Weights of a small GPT-style language model, trained from scratch on English Wikipedia.
Size: 15 layers, MLP 192 SwiGLU, vocabulary 2048, 1M parameters.
Each number is 128 + 24 x the weight over its row's rms, rounded and kept within 0 to 255. Layers, rows and columns count from 0. Numbers have three digits each. The size before them is the row's rms in percent of the matrix's.

# layer 3 attention query, 64x64, rms 0.124, rows 0-49, columns 0-63
112:098149099164154109140129102140131142091138125157192114094127134116145165123160157155125132177125105140146148140133101163066116144095134135110145156093100133124144134124150161130124127100119092
084:109136078167118091077120101165143112087137138148132121122136141122169195109152152131100155108106090128138122129112139150116091108150115127121144126154147125158113136108133101158145146085114154
090:115133097164125109094148120166157114120088119150133120148134101089139135116167184126151163108140104112128111131105123128098142156152140111091087126129153104097127137103130125157135181105183128
114:137099128114094139128104134126133096132163126151079143171102081135104081094158145104134130132087130106109134141145133153138140124132159096155121081190160122132134136096131108132161127096115142
145:140149167113151126148160161118133157139128130098142101110137140140125121188103066115123119132157143121105100101113132126164144104127093119109137140063138139099121110157100150098097111170139140
113:129126108166127130101155104111088087125107189172152144105164133143174152124105115139102109137125124150145106091154078129150145122106093095104128102129120137135100117095118150109112119093128150
093:122136110129124116145138080124120110101160135157171102132132085136148133121128193172107136156120139136120147125178116136147089147086109157096150133160116121120159186100144154141125115117114119
138:146120131128116090104117181151133113113119127149102104183161079138089107120142166099132146139100132090091122132141140131125134122150147107117117081151149097130144139089119108160153155104154164
109:105136118158175139114136111119105140121093116086160134094128164095137142154110079098130138158144102148141140123095138128096115133151116122115139170094111153135111152178135167112100140140146073
098:121151122161138112132139083160104170115098170114178108100142104118119163132096104121106133145163089115161145123106128112098114121130089149110135165083120116128124112142136148164113177137137104
113:139160092118142114124109121100122075120128159138152083152118100133172121102165180159149126158121118145113146133167076137128094112103129168149118137148123114132145185137160124122131115112144133
101:137155111109123129147134164149149113118129083100111105140097074127133121185166156083143108128099133142111122136142103165104142109125116095155130115148144155134153129155090118097139099155164167
104:133107119106128118124113141156147123125160097149085112174123083140088136125147130115119095122060150107106114145155149136143158114129072122138103082160157135130113116128125115115171098114123164
094:106117171099179152114155142107145105117101123086143133102108147142158116124143081133155122135131120148134145108109125136161098122129154128125131145103118121164119144148123132085098073140145055
126:168140171101132155207081143125135138133182125100104141118113123137126111134147109118159109107120133151113129132154108152155131134091167117131127111131079110128172142141125130107117108155112090
103:124136125147158124142174135125094158145126145133136127077128168110140088117133112138111161134147119125153116090084152139141161179154144086094121114111130096144098085149115153123098152163103124
100:124117129091116127162130153167138161147144102110082113143138080150121117149184152133137155121087132151110151111102145160112153090130113102147095122157153099122140090118106112142158109104146161
066:089130183101161136146113127132128130143140057122113161096082119099106127111166120103131094100119104094141118127105160135138163146143130141144166149132108105130138139122125115088121136171137161
088:119138142123138106167132053121137085097168129126133123104123110113157147141163115193133118158129099131103154139162143142118121132081139100139098135142118090104146090113151164153132135124126132
109:121127134092087092096110154104141091122152149140078082163120107138107115142166171147163159131086132093106145168118135136136144119151155145127087117114157151100129158132120123142154133113137141
102:156137152105077157110125177122126122137173122110121154127103123147160101108141074110127089137115156131129132125134111147178138091120162155123152104091132136115143181116120111077124126112122104
095:121159108147110132146112080129130150104129142125134160056108138132165138132122069110110099090128139116124153132180135152113103156122105158084143112107116158151165139110146111112129099146112125
087:162112093150115116152107127155124150134106141140094128108145108106137151111141169105141149083125155112126091123155134128135158154118122120096149082142120101140163168091081069151155137136149140
111:088107122142179129124096110086145142116094155159188120098132169131127149114087118127102158132116113116141146113142106147103141149153109166102109175099104140117115138149134158105090135109125109
108:120114086139118107136156129124135092122150104143121144148084106158110081135103163095102140135144169120125161156087146135137117137122133142124099161103165155119164079113101143097130162083133134
103:160122191079135168152125131114150157179102121129165104153171127153112141130084136097119099121105127137155127099175089158141133152104123117126133154127138149110115162144094138131135136120129124
086:133110122146160132084108124122135125114114115184130138146202109151126120073131144110125150169097122136106123120119143152128125113153116151153128086169139178125133156108127088137131140084136102
128:083126065169130138094152083152103163107145146117178151106129150121159165163116109125133118129149102130133107137149108146138125107104136137116117123091085148117124153101083113127110134134126092
100:136140143105113146122123115158135095095159128111093157139085144129155113125105093114151109155160118155107117111118149159148130104108137086158122072167100090129169137132113098121162085132135154
088:119125131095168138122089133136122163161097103137115170170171101137122106115078132097109164111126090120105099137100128117156113134143124118117146121142144132131151118108098064174150114130135151
090:181160138137086133072100114145120089111147148157096132132150136117131117150161116135133101156149130141097128122127153159154119116153127145147079075157108124122101141161111098173126143133132100
102:140095085152143129093140134135130120136208149138144142116127124130133130138134137111150118139117103077112145131122118146141137093127126070146091082183141128136089127134110082159155135119121106
096:131127155143137180166138138131145137153090105126132115129173164080154115110112106145156182136119123133144146154108119109114163164122155132118078151107099146119156112154138149155094123130166107
105:115099115127119128076065136135154122116147147128104136098145111143128121095143124086101086085095125124114115166194146126089111128159115145137113140142164150148126140146125079119126145145117137
090:120128105157115112114119098142105135092114170182123108096094090137116108061098173141122148137112119151142110103093103146112148157139106120095135130177145100136150113118143139117107124113120158
109:134143111115115156129085177132113112128135131117131132127091148117130134129091158123138122122131116124173117134136142105127139128149113159113128134092131034088130147183156140093134133146166169
088:139130140112120104105071146151149081118103179098102180083126146110156121133136115096144165109117141134127085138120114142113143152115150135160140087169091114119131138114097111106131134136137095
094:151153150130113096072106127147151128129131143150136148095104174148108113144134132107090147112146128100081160111151136160133141143132078100139094105134128159098086124159123088113122094159121109
088:112146110146154172112142115141134132134114085117074154124117127163134140147144104070166133095105113138137103108135121145109144098150152083138137099141130148161108104149073092112145108151132100
091:111124107134092192146122137108113150130082129139149103147128110158107118114119173110115152121117144105098117121062126084156099154132136113119122180097169087136135112137120122129093141139132139
098:126157150138143107112097130141144132160177125088095150107105109128113128142125141133115145105087126138078137110134146167130123179155148102131125108150138104133123096179074127089124111138109082
092:146135103140162112166132110112147105131111153135184143156165126131132097135078084099139131153092168131136103169115145153099122133119132159156138152133124091114116170152160130129102128102118163
096:071109127132139184156108108135146111122115160114142150124152119145125141134119108131127191131119127140152141140125164119136126121146136077131177122175098097118161147118141101177109100098113098
106:125158149094123107151180106115120122140117141149088121143115115139135159179129138153102098079159150104106139136120106128124105111105087086109121183166146152139133133112144117137104152147148171
092:082096117128131154104159104111107173142128146109136142130106125133110130127101099118107131128108164126177126156094107102142141107148132152161152161139147125186107137099118172153164122072126118
093:138112132129108108133112135127168110139118149119170129157115115104121127091118105192111128163126118154167151094157115151131114149109165154100120087089156113129139140106162155088121143096079128
087:150129145129135130093155122176116135130079129147123100149125127110152124129143139151143190143111140136109106090145103121152097086146169119076118139094160146088098122126133132115110126180130163
105:109101094153166138174110101112108133108158100173146139123168086161123131113134162127128148156091124095080136169116136116089116165109131091100136132152154145112158136125135131154145145118133117
095:092121099087092102069147133147080132129142191146096131147109105123135126103134109103116108101127152114165159134127101127166112132106121117146138112164116147157117121090098140130142156104098135
109:138121141133142103064111141130145141141150154105120161127160116159150162123146117091090104143101156130115118124188169146086124116170103161128144102160132153161123165138126116121129117136122090
# layer 3 attention key, 64x64, rms 0.119, rows 0-49, columns 0-63
112:151164129127080121121154149140138111125095138135109129147124100109122139167126154182116123136145183093121131123112124125137124137106096101122116115142162076129099111117098089173179169113115137
091:094147136117111111074149147154161136074135126134146115124131153089098105148102120153130128152108131128122127101142119119151110162147123123075160133131154107114105150165107192150164143116108100
111:145141141160093118113134151146131155109160126124149111112172169098135148182115113145111102117122162135106093086156131110136100151154100128051145133100125110136124119148148126123126154152091149
123:121129133130167158139124142129133137172089124090137132127142181129143098129093098124100107133161158137139074114130135107132148141145107151105145142118121144131136128157114157099084088202108114
135:107118066164134101167097135143147149134140139118112132140096118144086123098126165122154123095116083160142134166147121129120133127149185140181125136163107140160122131162161123157123115137116115
109:149155089139092094129137149138168175152125119122128130129147081129087109157140104123171136108106164104132115094136110140146127149119123100072131136095168079114129141095130128136129156139138163
090:106114123103136119130135128131142193101134097083134098113136147095162146149126117138138102132124084125129081090105099115160139132107091138123171166121133131116113143145099105128134137170090081
107:164114167117158161152147084081081127139123127132115113135135115135147123135110124116092123111137117167129123138140149113139165099150150181161143140128105150144128104143078150090136080107102100
127:083142092141120122133140140158172103137110093137125131139123140102107109122127149167121141150105154156091074114134102123152113171112122090115115123141132104108133126125169148129150106178064144
075:095170121129113137133145123153155139081122114123131084114116131083146161179120102134161084143116090141117094121122104157140117127130105130100141143111136124113112146150125146121130160141118044
106:103128152146112134118110098127110137124122158157113153159148143135074099134109133136140170071145096118158129146156187090138131108165123167126124100120097157105139132144107121137155095132095155
094:129119138129161158189151122098125080162147135104097180140087169139109108096106132176113129119155122141143129144120129082115124137141145150161123093137125115136137121155130161129148096166101138
080:174118136084141159139142133130140116147112110088082161157134150142086080101107114146102131120153166125129109150112127087133146141140103125152109093156099149103126087131148147120115105172107150
098:116139116162133151120082126139159121112118128157153120120117143116115142132093129140111097150138118154128093089150118151138111163114083152089177121111098110079132173159182118140127166134114150
097:153119108146160122139109131121115092172120174138136116133139127142129147104101098137115091109137087112177101108150136137097101158136119153147201094133120138076127096116161115149131151145135127
095:111128105140106145105161139118141162144126158170169093108106107112160169170138122108133110146115128126144128140136122183107128105116130140114144154118146106126101175111111066130121168100150087
071:149110127098167150127138107091119088154129103095098157149166174132146086105121119144070120123144160106097145123122149114113128094138109109122134140160153155115106088115167139125112107139123169
113:116134095178124134140135170129156164137126142111146096105140136106164154173094136134148079098159122122115101115105101124111111140106108114109136159138120108107124193130140121112095165137095093
107:137129136128146151134130142093108091179128144101080164165138156142135075109115135126107168115167136126131136160129156090122122111135158089162134104174119129142132073137136160141138107130116149
081:124093103135115189170130127128141107137133122074140141150149154102113090098107111168112155145122137150113106110148103110173119129128152096156117122132105128103135103147156151125118093122064142
139:129126106136149122177145140152156167142128097152152104114125114146127165145099123101147103121114086119164112095140074144133110171134124158112179130110090141123127174113123084142122149099151119
067:103139131104163140166135148158149135100137128165152076125105107146160181150118135089155122110112106109129116155091109136097108153095151134121146114129120126139081099102090104128161148098142105
125:094136134162124142105147151139169156145130155137152111117120106129186189170112116104174157118100104104136108140118092158129110149142141142106169136125119125105110142134088100128132133122140078
055:120146094119095113159136144176124121090147122169154116124126120105129114157159172127134098136102130127130157171129159180148128109111140116131094122162139068136101156143121142128181136099112125
075:097143099123135114163116164119133160115156087086150144117154190122142086114125106122129096106110151161165134080116091098144129173141133140115169151109132140148115135121122173130112128144121116
129:104145102122123109122130144160113156121158168135145095100110120116147146168172131112157130157121081093126122138160105148131121126107134129097147111120098094128121188152087099154158144136154083
168:092146102161122123116137117134159164130138122129165114108135124100156146168126103144172113142114121126153091111156097139135111156115114171083152166102118128140112186131131111143132164140095078
063:121120118111154111136104099117109087141126144150106113146086126157142138147164139139129174138108167133135166135085135159143129096134154118161111134150132137158165145125064131112173087085132128
070:136109158136153099123126132102147110157114134143158144100138155134135153116078104132114125082150115141139092119148116087093120169136110143121198136141126145125098138143146120160115162194133145
126:097150136166119116101115136143139162112121149169158128078136135110154177159121120105156108141106122115128094127136117134130112149124121145085166175100141134107110154146113077128128180154130092
092:117091124129115113103186089131123104128088118110124112103132123083097112108090074150125154145132146143156101139145126106106134142130114127115155172109148145112101075112157159131147161122089126
106:092104087127118135123145134140141092126113132129134139107140164129181153114087091132127140162145152123158108099141132128167124182164120171107159140129123117145154145090111088143139127101130076
097:120122110101124107128148153095110138087112128143165133126119132059173154139140158160137098124137099117136133111140114138144085137145122116115160127141115103123056131124141095131150176127130079
091:118169125126136154140150144131126098113153103113104128099122128133102144112141130119143076162100114125100103144093144118107163175101136097122131103106120116132183095109175150124148132132131198
101:110119141165146151148109142102186131167125103124154101130165149164127109167119156149110134136107102111114098167161128137080133149116160157125118133115122117120128140144137137174119137202130127
105:106110122129123117141135176165175106107133089158128149093124101105115118114078159105136097131117106138106145126085141146144157126155170092146113103166133117111108165080147137105140130121155146
080:144131176175107117111152141114091106148142101146161151099086103125129136143105117132099145108160138126168170155125141146131144144116162138121146102148151123067111078117115104141152149103130153
105:138100111111085105115163065142087107095090147128125143106125136135093124119113106169106099111128132130174117109140106119135158113091113138106137145141122102155093076099136161126123161149115129
088:154133153096122122117114088084131132112133170162158127128118122126161169105128085114112123112144125125105128160113130129087112137109109175131157141148109148144192158126107081158125151098137096
089:088132109141154117111134157141132142089190101133138124120121112162124134136144149134128138166095112112108136138135094151129087103142143154094130127091122140103166178141128143077107088106150169
092:116126129138151212113123110109085125130122164132170133113096129161148078131112108143124120139145140093157105174111145126124130119083158156135185128118142164126155161113128129125126141137125129
089:071146133091152113120131153141137098145188093133099088104124132105135128142139093118126090125137149127142138108163123106178083136098134148149119116155143129126114121088148088122129112176109129
093:144114157149147133121120135115119121137149117133118131148163102160164114178139164135084176105100119102134114150108143145135082121147127157105090149109147089068114156127111097121137123134159171
092:120105147156115149136102109147154132133092118101140129118169156112081161127142111082091123137116134138114122176146148091076100181125117133155145114115123118111118112175109118138133163131158089
091:099126123118152131197073163146128129125141111120133140152121170115117135154124167142160162154142128112093128129119139140172088118152109120097104114114161124114167170160118113123102123147163147
092:138139128104159173170143171157106172164119084154132088147140083170139087145146170128131135148107150140158158139123092123115154156122130135107124153127098111123097134128140124152119102116114147
085:121118104134111109111129094079144166138128103165125140131130098151121128135129110088110116145051101146104155144184096126091153144123115129135145131092118146106154153165141111119149133139091105
093:127178128165126129116133139107159115137147178112099134176127141155171111108153120120152158156082117122134085152134125120167089105141153171152119075119117119134146099143138110126120092126128115
095:103112113145113118191108114149108099131081090111146122114111175139113129148144114117116172140142137122132099158122141105103133114170124102114095149102156119090139098123096114155124115129131194
101:159152143119129108101171104152125131122093106117131103159120109131079137128130075083143127139126128150150124138114126124148156123099087101096141145070149130114124145090169137137159169147142164